From a checkpoint of a small transformer trained on Wikipedia: 5893 steps.
Each number is 50 + 12 x the weight over its row's rms, rounded and kept within 0 to 99. Layers, rows and columns count from 0. The size before them is the row's rms in percent of the matrix's.

# up: layer 11 MLP up, 1024x384, rms 0.0359, rows 292-308, columns 256-319
# down: layer 11 MLP down (transposed), 1024x384, rms 0.028, rows 292-307, columns 256-319
# gate: layer 11 MLP gate, 1024x384, rms 0.0357, rows 293-308, columns 256-319
up292 095:59 55 56 37 50 46 29 54 31 56 42 61 32 60 46 80 58 33 45 36 57 42 39 37 57 73 35 52 57 58 40 28 39 65 58 58 66 47 39 60 48 48 49 41 55 44 60 31 36 75 51 32 48 44 54 52 49 56 73 62 49 20 61 58
down292 097:71 52 79 62 52 46 42 52 39 46 58 40 55 50 52 31 56 53 45 50 55 46 72 49 33 33 56 54 52 44 46 55 62 68 54 23 50 47 73 54 72 47 56 63 65 60 64 47 54 36 44 31 72 72 62 72 37 26 58 41 65 58 39 58
gate293 098:43 41 65 47 47 69 24 94 46 57 60 44 61 44 52 50 45 48 52 62 43 54 37 48 38 57 61 36 48 58 53 51 42 55 40 48 39 37 48 54 45 40 59 39 32 47 40 56 53 42 57 50 56 54 59 56 36 62 38 64 28 28 69 48
up293 099:30 43 45 65 31 64 64 53 31 50 71 43 72 64 51 47 64 51 38 39 39 41 57 40 39 65 46 71 63 48 43 30 43 40 62 41 59 44 42 51 56 31 38 45 42 46 71 67 38 55 39 55 45 41 45 50 63 40 20 58 55 67 30 50
down293 095:53 65 39 48 47 60 43 66 52 26 33 51 57 51 53 53 41 46 70 47 31 49 38 52 36 62 51 42 74 51 61 56 44 39 49 66 57 57 48 47 43 54 46 46 28 53 66 43 36 33 49 42 38 33 51 84 41 60 66 36 66 55 43 44
gate294 100:48 44 46 58 40 48 56 44 51 50 51 76 35 59 66 56 28 42 69 64 66 60 58 48 55 31 37 33 29 62 40 51 46 71 36 66 47 63 51 62 54 41 62 44 60 40 55 34 54 51 35 58 65 58 48 53 61 51 56 50 49 48 39 12
up294 104:56 60 41 57 44 66 56 57 60 60 38 46 39 57 60 50 52 36 50 45 42 68 40 45 40 58 67 35 35 58 56 59 54 38 63 62 64 51 40 48 52 65 34 40 40 44 21 39 50 52 48 44 83 40 44 56 51 31 34 44 58 51 48 24
down294 105:46 57 74 46 53 47 54 44 55 33 36 71 54 69 35 46 65 61 47 48 52 58 67 72 52 70 62 39 49 22 47 56 78 48 61 52 43 51 41 34 78 44 54 54 49 78 45 32 65 47 45 41 57 42 46 70 50 65 47 40 54 34 51 39
gate295 096:55 50 46 47 48 34 75 28 63 43 58 36 39 65 38 58 39 49 55 20 60 68 57 42 54 46 51 53 57 37 45 34 55 50 79 70 33 32 43 25 54 58 42 64 38 54 47 56 39 69 46 44 47 65 54 50 21 55 28 42 84 49 31 64
up295 103:57 55 55 67 47 30 40 51 53 39 51 68 66 39 36 50 33 68 70 60 45 42 22 69 29 25 49 52 63 38 52 36 62 47 51 51 26 49 44 55 78 50 51 72 53 49 53 41 41 49 42 50 50 30 37 41 48 37 38 42 64 66 42 62
down295 098:37 46 45 48 63 38 51 36 67 59 59 49 70 38 54 53 57 29 45 37 40 45 58 51 38 53 47 44 39 48 29 57 56 42 47 69 65 49 33 59 33 62 38 71 73 52 44 58 56 35 44 56 58 48 46 94 54 39 67 20 48 59 45 52
gate296 098:36 50 43 69 55 25 49 57 55 47 71 37 45 72 38 56 18 46 46 62 64 43 53 43 19 57 28 61 54 29 59 54 31 68 66 46 35 42 57 49 62 41 50 64 61 69 67 59 52 60 40 52 45 55 75 61 65 64 58 52 49 50 58 59
up296 100:50 51 60 42 51 32 63 59 17 67 43 43 21 52 44 24 53 54 57 59 65 37 62 48 53 54 63 29 31 67 66 56 56 57 56 31 59 55 43 49 42 49 58 39 45 63 56 71 41 61 42 55 25 66 46 42 65 47 55 73 33 40 57 63
down296 100:46 57 53 47 38 61 62 39 43 62 56 52 60 71 38 55 51 49 40 48 47 55 75 52 52 43 48 61 32 52 49 53 39 53 58 37 42 44 49 22 54 29 53 28 43 47 58 52 48 42 36 47 64 38 54 12 48 50 41 62 50 41 64 60
gate297 099:34 50 34 50 36 49 39 46 57 51 66 69 40 47 46 76 58 55 50 49 71 51 42 40 45 51 61 70 49 66 45 61 60 51 46 28 48 51 28 58 53 49 59 48 54 49 61 47 72 46 30 66 72 57 54 45 52 42 48 53 54 56 56 71
up297 097:45 49 35 59 46 50 63 70 48 48 48 36 65 35 57 58 57 46 61 58 48 69 58 53 44 32 44 70 59 67 30 42 53 50 59 57 42 28 43 34 54 37 60 46 57 42 70 39 50 76 56 58 57 54 55 61 35 50 69 46 64 35 54 64
down297 096:44 62 49 42 43 49 51 59 44 38 42 50 50 28 17 43 41 57 40 46 52 50 36 42 41 70 70 33 36 61 84 51 42 60 36 64 48 68 44 58 48 44 33 44 73 69 39 59 48 34 54 49 46 63 43 55 35 42 52 85 52 57 37 48
gate298 095:39 49 60 69 45 57 47 59 52 56 36 71 33 54 49 61 59 63 72 51 64 47 54 49 68 58 33 49 52 70 27 46 39 61 64 41 44 59 48 41 58 56 32 44 44 48 37 57 47 77 49 41 29 51 55 41 64 61 74 52 49 67 66 42
up298 092:54 64 37 49 39 71 44 72 55 63 51 61 50 46 45 49 50 63 68 65 68 57 48 58 66 62 52 47 50 44 45 50 36 58 35 69 52 58 43 44 48 48 24 46 64 65 66 62 48 66 56 59 44 35 54 50 42 56 56 56 73 49 40 69
down298 087:32 50 51 53 62 61 52 58 07 47 47 37 50 53 42 47 58 37 75 69 69 74 62 64 45 37 50 41 48 45 45 71 50 53 54 44 66 46 47 57 41 46 51 51 41 66 50 30 57 56 45 54 33 57 51 61 64 38 37 51 52 58 94 42
gate299 102:57 45 57 52 36 59 47 45 74 48 60 49 54 41 45 45 33 74 37 68 47 45 54 48 51 34 34 62 59 48 56 58 56 50 58 58 66 56 58 48 54 48 64 65 55 43 53 60 37 61 66 50 49 24 41 40 61 47 48 62 56 47 50 36
up299 100:62 58 66 65 44 59 51 44 38 53 46 30 43 54 23 45 45 62 34 40 76 58 53 66 61 65 83 64 40 50 62 51 54 40 50 42 59 56 65 35 39 47 55 59 60 67 28 37 35 52 29 42 42 29 46 24 64 49 80 63 60 27 61 54
down299 101:33 47 61 52 42 57 54 37 56 59 57 40 52 57 52 50 49 42 58 54 58 58 57 69 62 47 46 35 39 68 46 44 55 55 34 69 55 66 36 48 46 51 44 65 69 54 65 49 40 85 54 31 49 54 39 74 50 36 46 38 36 52 30 34
gate300 096:56 69 46 57 61 63 59 47 38 51 32 63 45 62 64 51 37 37 40 68 40 51 44 58 31 56 40 45 49 58 57 59 52 65 70 62 64 46 72 74 62 56 49 37 27 28 63 72 32 48 63 49 49 63 50 40 62 50 36 53 34 49 61 46
up300 103:49 42 47 60 55 44 41 30 42 44 61 34 34 52 43 54 52 55 48 54 66 44 47 48 58 32 45 32 41 29 41 62 49 28 41 23 54 52 35 50 37 28 56 45 46 41 65 37 41 52 40 74 46 46 35 49 35 58 26 37 43 49 47 63
down300 102:54 54 45 51 38 44 61 48 50 60 58 50 40 42 59 64 40 47 49 61 78 24 42 49 58 29 59 63 34 59 59 44 62 37 54 62 67 66 57 60 79 35 58 40 45 55 43 48 52 39 38 46 60 63 61 45 52 51 51 56 29 63 47 12
gate301 094:64 55 44 45 53 42 41 38 41 62 38 57 55 30 49 48 59 52 73 37 57 77 56 47 35 52 38 48 45 52 36 85 59 69 51 70 54 67 43 50 58 69 31 59 58 55 65 50 67 22 32 51 40 52 41 39 42 72 51 29 43 52 46 34
up301 096:45 75 53 59 62 47 47 62 47 64 49 59 37 60 52 53 65 38 44 69 38 74 44 76 39 42 44 60 56 57 32 54 80 19 41 58 32 34 52 37 40 40 42 59 58 52 65 48 37 54 48 39 54 38 52 48 39 58 35 49 69 40 32 48
down301 096:56 39 33 54 55 80 59 61 47 38 47 63 44 57 80 58 66 36 68 52 51 41 45 67 65 65 29 45 52 40 69 46 60 56 26 36 60 56 55 42 39 75 44 61 48 38 64 55 53 55 60 45 38 61 32 26 45 46 60 48 56 67 41 61
gate302 101:67 43 51 29 70 57 53 36 71 53 40 51 44 34 44 45 55 35 57 59 45 55 48 53 53 50 37 53 48 53 19 70 62 36 56 83 45 39 45 46 69 64 65 53 37 36 44 51 48 78 48 56 65 49 34 52 44 63 62 56 26 59 13 31
up302 101:41 67 65 67 48 74 33 45 69 44 55 60 33 52 40 54 47 56 52 48 64 52 46 52 45 58 62 48 46 58 38 76 68 22 47 54 50 71 65 22 46 36 73 55 36 56 68 65 58 55 52 49 61 55 55 60 46 20 55 57 33 43 60 45
down302 101:64 52 50 42 67 35 34 38 36 61 55 61 52 39 63 65 29 45 50 52 43 29 68 59 45 46 53 32 60 51 52 46 51 41 52 42 52 59 55 55 63 47 69 57 65 38 52 57 69 60 74 66 47 35 54 68 57 62 44 57 50 46 36 58
gate303 101:59 57 50 55 61 55 46 37 49 29 39 54 35 56 58 76 61 37 46 51 47 38 58 52 47 55 32 55 43 46 56 25 45 44 64 47 48 34 50 45 27 52 50 68 42 60 28 71 44 41 62 42 82 49 72 39 34 54 56 75 37 61 40 24
up303 098:49 57 40 65 38 56 69 49 56 43 28 52 47 70 40 54 67 45 33 51 43 44 38 55 61 47 50 59 60 56 53 53 47 69 40 58 61 48 55 42 38 46 36 55 52 48 46 71 23 56 55 65 67 53 37 60 38 49 35 43 62 55 56 66
down303 099:64 57 73 72 44 51 42 57 61 48 41 42 45 52 44 38 56 33 69 59 63 57 51 55 47 50 30 41 62 42 49 58 62 59 39 38 49 19 43 60 34 71 40 29 48 42 56 45 55 47 53 40 41 67 32 62 54 32 57 51 57 52 57 68
gate304 095:42 50 55 34 34 49 52 41 23 41 57 57 53 56 60 66 56 48 26 57 48 48 49 36 43 45 72 49 55 67 60 55 47 68 62 77 50 41 48 54 26 51 37 56 50 61 47 63 36 39 53 40 42 34 43 37 51 63 59 73 43 50 26 38
up304 099:44 57 53 33 48 64 50 59 34 45 46 68 53 54 47 52 79 45 41 27 59 60 63 30 32 46 50 54 51 51 41 33 64 55 67 50 56 60 29 63 57 36 36 52 70 51 34 49 40 50 50 49 60 28 45 59 54 41 50 45 69 43 40 52
down304 097:52 50 36 40 57 41 44 46 46 32 51 50 53 58 62 40 28 47 37 28 49 51 42 40 36 77 55 48 50 61 44 46 72 53 51 38 25 44 48 58 57 33 50 56 40 36 49 69 49 75 38 59 48 75 60 44 52 43 50 38 66 45 44 39
gate305 096:40 49 57 48 58 26 36 56 54 58 32 56 57 34 67 48 20 42 49 26 57 46 64 61 34 64 33 64 62 37 42 45 31 45 47 72 59 42 29 41 49 49 50 50 42 39 41 76 24 40 71 41 63 45 49 66 41 72 28 55 47 51 76 35
up305 094:60 52 48 51 31 56 60 44 47 29 58 59 55 45 24 63 48 37 72 55 55 43 34 61 52 32 57 41 64 50 48 41 57 36 46 44 55 72 52 40 26 63 38 52 30 57 50 43 37 50 53 66 30 50 50 53 59 46 65 37 48 47 45 82
down305 095:55 45 63 59 67 68 57 49 63 70 77 36 49 68 57 45 66 52 51 62 60 51 71 59 56 63 39 53 51 65 40 62 57 48 34 29 55 49 58 45 44 35 42 68 63 52 40 33 72 58 52 72 51 49 72 19 62 28 51 53 51 45 42 62
gate306 101:55 46 46 54 36 56 33 37 59 54 36 69 65 39 38 49 40 50 62 44 52 48 38 43 70 53 68 71 51 40 38 48 47 57 35 41 43 37 70 32 52 68 33 58 55 63 65 50 44 59 51 56 31 27 44 34 38 55 62 67 37 69 47 48
up306 097:37 40 48 37 36 61 31 62 30 55 55 42 38 44 68 43 56 32 42 55 29 68 57 26 44 45 70 31 48 44 55 48 62 68 44 68 71 61 59 47 41 44 44 46 57 48 45 23 63 24 39 58 51 51 79 63 40 49 36 45 21 54 59 33
down306 101:49 66 38 51 42 34 76 56 44 47 59 36 71 24 55 52 63 76 46 39 33 72 55 43 58 40 43 28 52 46 51 34 53 34 50 69 64 60 48 42 53 41 44 63 56 55 47 31 70 62 48 37 55 53 56 65 41 50 58 55 55 28 60 50
gate307 098:51 44 55 37 54 61 46 77 52 64 23 32 60 50 30 49 61 60 56 51 57 59 41 55 68 48 75 66 53 30 32 39 47 56 40 51 37 29 45 26 62 70 43 32 71 30 52 32 58 48 52 56 54 69 37 57 63 35 44 53 60 38 49 33
up307 099:43 60 69 46 37 43 29 45 40 69 60 53 30 72 56 46 37 41 56 46 54 47 51 49 36 54 50 56 54 79 42 44 40 43 54 55 52 19 42 42 39 46 64 55 43 33 53 54 33 71 35 41 62 61 62 52 52 55 47 42 42 70 61 42
down307 094:39 49 45 59 52 44 51 41 50 45 62 42 58 46 57 50 35 38 65 63 44 47 53 51 46 37 54 03 61 60 63 49 65 55 56 51 42 51 51 37 47 40 56 45 35 69 77 52 36 67 58 48 43 24 49 00 47 52 48 50 59 42 55 42
gate308 094:42 42 56 42 56 51 41 86 56 57 57 48 45 25 53 48 65 57 43 63 33 59 55 55 41 68 71 35 37 46 39 55 36 45 64 48 70 46 47 64 43 61 54 39 40 58 65 41 45 34 58 56 41 53 30 53 58 60 70 42 44 54 52 81
up308 091:54 49 71 75 45 68 41 66 53 65 54 49 59 71 60 30 35 51 30 39 75 45 51 76 59 51 63 68 55 50 50 52 40 60 50 45 61 50 58 40 57 57 48 36 51 55 45 52 28 55 49 44 35 42 39 66 53 57 59 45 58 40 46 61